Part of a small language model's weights.
Size: 17 layers, width 384, 4 heads of 128, MLP 1152 GELU, vocabulary 32768, 53.6M parameters.
Architecture: rotary positions, untied embeddings.
Training: 422M tokens, 6437 steps.
Each number is 200 + 20 x the weight over its row's rms, rounded and kept within 0 to 999. Layers, rows and columns count from 0. The size before them is the row's rms in percent of the matrix's.

# layer 2 MLP up, 1152x384, rms 0.0416, rows 930-942, columns 128-255
107,203,243,224,192,216,190,233,206,190,199,211,220,201,216,233,204,195,229,213,213,181,186,202,236,169,208,183,208,206,221,174,165,197,214,175,213,210,207,219,176,189,207,187,192,191,187,213,189,182,195,220,205,194,214,182,249,220,198,205,179,216,222,194,173,188,198,225,207,185,179,205,197,217,230,174,210,215,203,211,229,227,209,206,206,216,196,198,202,204,218,208,183,191,195,175,179,178,177,239,182,186,226,227,197,176,197,214,249,208,186,213,215,196,195,170,213,204,216,183,195,181,209,218,194,239,172,176,223
096,193,184,192,209,204,221,146,202,210,211,209,218,226,203,190,186,223,200,233,236,177,193,185,211,159,188,196,170,190,209,235,197,194,175,179,173,192,216,196,210,220,202,191,227,219,208,211,241,173,228,197,214,179,211,195,180,176,209,206,194,214,201,197,128,197,193,167,229,207,205,209,185,206,182,188,215,166,196,182,220,112,189,203,239,171,224,175,204,222,172,185,205,174,212,197,198,228,183,175,191,202,193,165,163,209,186,206,194,168,211,208,215,187,173,213,213,205,192,203,160,182,201,200,202,214,190,185,209
106,207,188,196,227,160,167,179,211,187,188,187,195,191,225,191,196,176,219,230,199,215,205,190,239,184,227,228,206,188,189,245,211,235,172,194,197,212,213,232,194,219,165,206,184,214,200,162,229,214,166,187,216,206,164,181,151,205,216,229,194,230,171,231,187,186,201,201,194,195,165,212,201,194,200,235,169,212,174,212,214,178,164,256,174,205,211,207,185,203,199,203,214,228,193,200,197,254,176,187,235,217,193,198,184,196,188,183,196,226,154,210,200,191,209,219,202,215,158,186,191,177,211,211,187,212,215,184,189
112,226,213,150,140,235,175,214,206,195,198,197,239,229,172,209,204,208,206,213,190,153,238,200,186,198,211,196,220,205,193,181,167,198,186,204,243,221,210,250,206,207,222,187,197,200,197,191,220,196,182,202,208,190,217,195,188,216,166,212,193,241,214,246,174,211,194,199,192,203,232,208,204,242,228,232,193,210,205,181,179,216,201,214,186,189,194,207,200,222,225,202,221,177,175,206,182,197,175,192,215,203,203,209,174,192,166,189,203,192,234,210,213,196,170,211,205,191,187,165,193,194,237,207,236,196,205,243,190
105,209,215,168,199,215,205,236,173,192,165,189,207,205,165,178,248,196,200,191,180,189,213,187,204,217,200,176,196,217,235,215,182,171,163,244,209,222,232,207,201,175,202,221,201,174,226,223,220,192,204,225,154,209,200,195,211,213,207,198,181,210,245,201,237,177,180,224,204,243,206,208,198,174,202,226,210,221,202,208,198,181,184,231,195,209,221,200,213,176,209,151,174,204,223,226,255,202,202,204,184,192,230,221,173,188,253,187,205,198,219,217,226,203,198,193,164,187,213,210,211,187,176,224,205,217,195,204,170
086,221,234,194,223,213,201,210,200,207,209,191,202,199,222,217,211,194,210,180,153,222,183,188,180,207,174,214,210,201,185,192,247,208,200,212,206,228,214,208,225,164,202,215,215,217,213,191,212,219,227,213,190,208,224,173,207,202,206,188,216,172,200,226,250,211,236,191,180,250,182,213,204,223,182,166,213,179,190,201,215,228,184,230,201,175,213,179,214,189,158,185,201,195,197,206,205,198,172,244,198,205,245,181,196,190,248,169,194,203,206,186,202,223,231,210,201,190,230,172,230,206,225,200,174,193,220,174,228
087,209,160,212,208,228,217,198,197,201,195,172,215,174,204,228,207,184,191,228,200,174,195,189,196,212,163,199,185,200,200,172,189,227,190,167,186,201,195,209,207,186,193,197,224,195,206,203,190,198,205,215,185,250,179,200,210,207,191,200,223,184,227,164,189,234,176,185,198,173,213,151,186,218,209,188,189,217,162,241,221,208,200,202,197,213,227,197,182,178,187,209,156,182,166,255,195,195,217,174,211,196,227,160,223,215,222,177,219,239,180,219,189,226,220,200,180,239,214,183,183,171,171,197,193,167,193,184,213
091,204,227,214,207,214,216,197,193,224,201,248,214,191,176,172,178,224,214,199,195,212,221,203,202,188,194,185,181,164,190,183,199,199,208,170,178,173,188,226,183,212,207,187,189,176,202,207,220,147,228,171,205,196,208,191,216,217,236,223,183,196,158,198,186,174,208,192,173,210,189,203,210,235,203,181,229,200,196,174,173,222,209,167,198,212,197,195,202,240,194,149,198,194,209,220,200,197,215,182,230,194,201,206,214,200,198,172,189,208,230,213,209,202,207,228,193,229,146,230,171,193,205,194,211,177,196,145,204
101,214,221,241,196,202,201,229,188,238,205,194,247,209,213,192,191,212,133,209,176,219,192,174,201,222,176,194,208,172,195,227,202,194,188,198,206,172,170,187,183,214,192,246,180,202,197,187,172,187,219,199,182,240,198,213,210,198,221,241,209,213,165,196,199,178,229,164,155,220,209,219,198,214,173,196,220,196,194,174,204,201,216,221,160,197,175,205,188,211,223,219,217,238,193,203,194,219,225,203,231,198,252,230,198,184,191,215,190,198,211,174,231,241,221,234,221,196,209,192,194,206,226,180,161,162,187,166,164
103,191,177,205,242,227,193,208,216,205,196,235,186,229,177,202,167,201,196,212,241,211,194,189,231,185,197,181,229,212,212,191,184,224,204,198,196,199,250,209,182,172,226,203,198,195,231,187,181,182,183,203,197,192,192,211,224,178,213,177,194,243,202,182,207,183,191,176,218,161,196,199,197,223,179,243,217,208,226,203,207,209,203,235,175,196,212,198,211,179,185,216,226,194,162,197,219,213,165,225,175,172,219,190,223,220,219,234,207,196,200,171,183,180,208,172,207,207,179,242,185,165,228,213,160,170,222,218,195
063,174,192,174,221,193,193,198,188,196,196,204,191,199,197,160,207,212,188,170,225,214,164,173,233,205,204,203,198,241,197,176,204,203,220,166,179,200,193,202,189,219,178,183,238,218,220,199,203,247,158,194,203,192,208,217,207,196,215,206,175,175,176,226,163,211,212,196,172,152,205,220,191,206,221,219,225,261,191,198,169,207,190,202,214,168,207,208,214,206,202,183,183,224,192,181,172,247,164,197,191,228,166,179,200,178,209,173,188,197,224,205,193,223,204,179,198,185,183,215,196,223,172,209,213,215,223,195,215
085,196,192,218,190,223,201,165,189,241,195,213,200,183,203,195,193,184,166,230,192,209,210,181,218,216,190,245,222,175,224,222,197,215,225,201,206,202,151,192,196,219,177,170,199,169,159,159,209,189,207,219,214,195,174,217,212,197,191,181,201,230,232,219,173,176,214,220,201,191,177,207,222,228,201,187,213,165,233,176,189,186,170,199,220,154,203,166,178,199,158,196,204,201,192,207,219,197,201,213,140,202,213,219,185,202,188,208,179,175,177,208,215,194,236,217,213,174,215,192,183,181,212,228,196,179,189,186,187
119,202,210,211,138,209,182,225,190,193,168,178,211,209,225,186,189,192,196,210,184,211,165,213,176,204,185,213,197,231,251,181,173,179,197,193,192,174,209,168,229,211,196,190,224,181,184,203,198,199,170,174,216,207,182,220,210,247,187,190,182,222,194,222,166,228,204,212,205,198,218,226,198,199,218,201,214,167,209,172,199,205,178,224,202,213,198,150,189,207,194,193,207,180,195,239,185,205,185,201,195,176,181,228,225,201,205,209,205,186,149,239,196,196,202,200,243,211,186,171,236,244,186,193,189,201,197,160,228
# layer 2 MLP down (transposed), 1152x384, rms 0.0416, rows 930-942, columns 128-255
108,216,152,167,188,187,208,161,213,205,195,182,190,212,189,176,188,210,163,185,193,201,188,198,165,245,194,216,189,166,174,223,237,200,218,219,174,186,186,180,239,199,196,213,219,210,212,186,200,214,205,176,205,231,203,230,163,181,180,184,213,198,174,209,232,207,207,183,191,214,226,178,194,181,179,229,181,167,210,200,171,176,206,203,204,190,217,192,195,216,179,201,212,196,211,244,208,229,234,183,214,214,163,196,186,231,200,185,165,188,209,219,180,199,207,228,172,197,185,222,215,190,200,199,228,162,221,221,179
091,230,231,207,205,218,189,246,195,204,171,201,179,166,198,211,203,189,193,177,180,204,201,208,184,249,213,208,233,222,191,180,200,212,212,213,220,216,183,204,179,175,201,228,174,203,195,186,154,205,183,204,190,209,197,192,243,221,190,189,221,187,189,194,250,198,226,247,182,174,197,191,214,182,226,214,198,247,202,221,191,273,229,197,161,216,189,200,183,187,216,218,186,233,174,204,204,176,228,222,193,188,202,213,234,205,207,209,210,224,181,199,182,218,221,187,198,193,210,187,235,234,196,205,174,177,203,213,198
106,203,214,183,195,251,238,233,182,199,217,231,211,203,177,205,179,255,191,174,196,174,182,187,164,205,175,168,201,226,203,166,176,179,218,213,186,186,178,185,216,181,225,205,216,181,175,210,169,194,228,225,169,202,240,226,243,199,198,191,202,163,233,187,208,225,193,201,203,194,233,191,182,214,203,177,229,204,219,203,186,212,238,155,224,177,173,176,214,166,208,177,191,146,210,187,190,154,221,194,169,180,199,202,213,193,201,204,193,188,239,183,197,192,183,178,198,168,242,226,204,232,176,205,206,177,177,207,196
103,178,184,243,234,179,234,171,191,212,222,207,176,173,224,184,176,186,179,185,219,246,154,201,211,219,191,194,185,196,217,231,221,217,226,193,159,174,191,152,205,203,187,212,199,205,193,212,175,209,214,183,190,206,188,207,214,184,224,182,215,165,182,159,225,187,201,213,220,206,195,215,205,134,186,168,215,206,199,217,230,196,211,194,207,217,188,187,200,193,185,205,189,209,211,192,208,195,216,227,188,190,198,181,226,216,229,201,199,216,171,180,185,201,230,200,202,205,205,218,201,210,156,182,155,196,182,169,211
115,215,195,212,204,197,203,173,215,203,230,205,203,196,221,225,168,201,213,241,232,226,200,187,228,186,214,213,197,207,198,202,209,247,231,159,187,208,178,177,179,211,218,202,212,218,184,215,219,211,181,175,226,185,199,192,181,215,183,191,202,187,169,195,169,232,244,222,199,155,200,235,221,218,215,170,182,192,193,198,194,221,214,176,223,172,182,176,156,208,188,227,209,196,183,150,160,186,180,187,223,187,160,199,212,203,166,193,215,197,206,191,212,189,198,227,223,225,185,180,193,192,210,201,192,168,207,223,217
086,182,181,194,182,206,216,204,210,190,183,206,203,208,193,162,180,217,185,216,236,167,201,215,227,208,212,182,198,210,223,210,146,200,191,200,207,174,208,188,182,233,223,176,188,185,201,222,186,179,176,189,202,208,169,204,183,196,210,204,183,204,188,177,158,203,170,221,203,168,217,194,203,168,212,224,201,230,212,199,201,177,220,191,195,222,192,206,194,218,222,194,212,209,194,218,195,207,227,167,221,201,167,203,215,213,167,247,218,211,203,214,189,168,167,200,221,213,152,256,155,198,183,196,235,196,182,210,169
083,192,228,193,190,182,195,192,201,199,205,216,171,226,205,168,182,207,199,169,189,224,204,209,217,187,234,200,202,191,203,229,196,180,215,219,205,203,206,198,202,215,215,170,187,212,212,210,191,191,214,179,204,166,219,198,194,198,205,205,177,208,182,246,198,193,221,197,200,226,184,250,207,187,212,214,214,180,234,160,181,199,210,202,209,179,188,188,223,205,209,206,236,222,224,146,184,207,175,219,187,206,172,234,190,196,188,220,171,171,215,193,229,183,190,215,223,159,182,227,203,233,218,210,215,232,211,205,206
095,197,181,186,190,190,195,204,206,184,212,164,225,204,219,224,226,178,177,232,192,181,182,193,199,205,188,217,227,222,218,210,195,197,193,209,220,221,219,179,221,190,189,201,220,203,201,207,183,245,190,234,213,189,190,215,192,204,167,201,206,202,256,204,218,224,208,201,223,196,203,186,189,176,190,201,181,212,195,234,211,161,198,217,216,190,209,196,202,174,203,238,202,205,194,203,206,212,194,202,193,194,216,220,194,196,180,221,213,194,183,189,182,209,205,180,211,156,251,165,216,201,193,212,196,201,201,240,212
097,197,191,156,207,219,190,175,202,167,188,190,163,195,201,208,221,202,256,200,219,167,224,205,215,176,228,210,210,229,230,199,192,205,202,193,200,211,219,210,204,174,220,161,219,208,192,225,243,199,192,215,204,172,201,177,206,209,196,186,189,184,242,198,196,193,166,217,238,184,191,185,192,212,205,217,184,208,215,212,208,198,202,174,240,197,228,196,211,195,168,177,198,163,221,201,214,197,170,201,169,207,143,163,201,219,216,198,209,223,205,240,182,174,176,177,182,200,199,208,199,191,188,222,237,225,211,226,236
102,211,209,188,156,165,213,191,193,212,209,170,201,189,219,192,230,197,208,196,179,194,211,193,168,216,210,231,177,190,191,193,207,179,215,207,204,213,157,187,226,251,168,194,208,226,196,212,234,205,212,197,223,195,209,182,183,227,191,229,196,178,183,219,187,230,216,222,200,215,232,210,211,190,222,157,181,186,172,192,213,193,200,176,224,196,180,198,178,227,213,169,183,211,250,231,189,200,246,177,233,232,166,212,194,181,177,183,189,207,221,222,221,204,178,208,194,197,215,159,206,225,164,194,239,223,186,183,216
059,235,207,224,169,201,216,201,214,193,212,192,214,200,225,237,177,183,210,233,176,179,232,223,167,182,189,179,198,162,208,229,195,212,179,235,215,195,212,206,209,179,207,212,164,173,178,209,191,151,236,186,194,210,187,191,179,207,198,204,226,221,228,167,229,192,180,201,221,233,192,163,207,191,182,189,173,155,200,209,229,201,210,207,188,218,187,190,189,195,187,219,216,167,211,214,237,167,241,182,212,164,224,226,193,219,183,236,207,189,170,181,190,178,194,218,202,220,216,184,192,200,228,188,185,176,170,214,190
085,206,197,174,208,156,184,227,194,169,211,194,219,203,192,225,204,219,226,176,208,197,187,209,191,202,197,147,180,212,170,189,204,179,171,216,211,197,244,216,197,174,214,223,216,247,241,229,183,201,195,180,186,200,216,178,184,189,219,224,196,179,160,192,212,224,207,168,215,203,236,204,195,188,213,199,192,234,170,233,219,198,230,202,172,237,210,228,218,198,243,210,216,197,202,192,174,215,196,190,269,212,178,182,193,207,196,198,206,231,234,182,185,211,159,193,192,225,189,198,197,224,202,170,206,206,208,215,224
113,195,187,194,251,190,219,170,222,206,243,228,195,197,162,192,173,215,186,209,212,200,240,195,225,191,212,204,202,177,171,195,221,220,200,213,209,225,189,235,166,198,209,204,173,224,221,192,176,194,222,235,182,197,198,183,215,159,218,215,216,203,180,179,216,179,195,204,202,204,186,174,215,208,173,203,174,227,197,220,200,188,226,192,192,166,210,279,210,199,208,218,190,205,217,167,198,197,220,204,214,231,211,170,193,189,186,178,186,214,239,165,186,202,214,216,177,198,214,225,171,158,228,204,196,203,201,224,160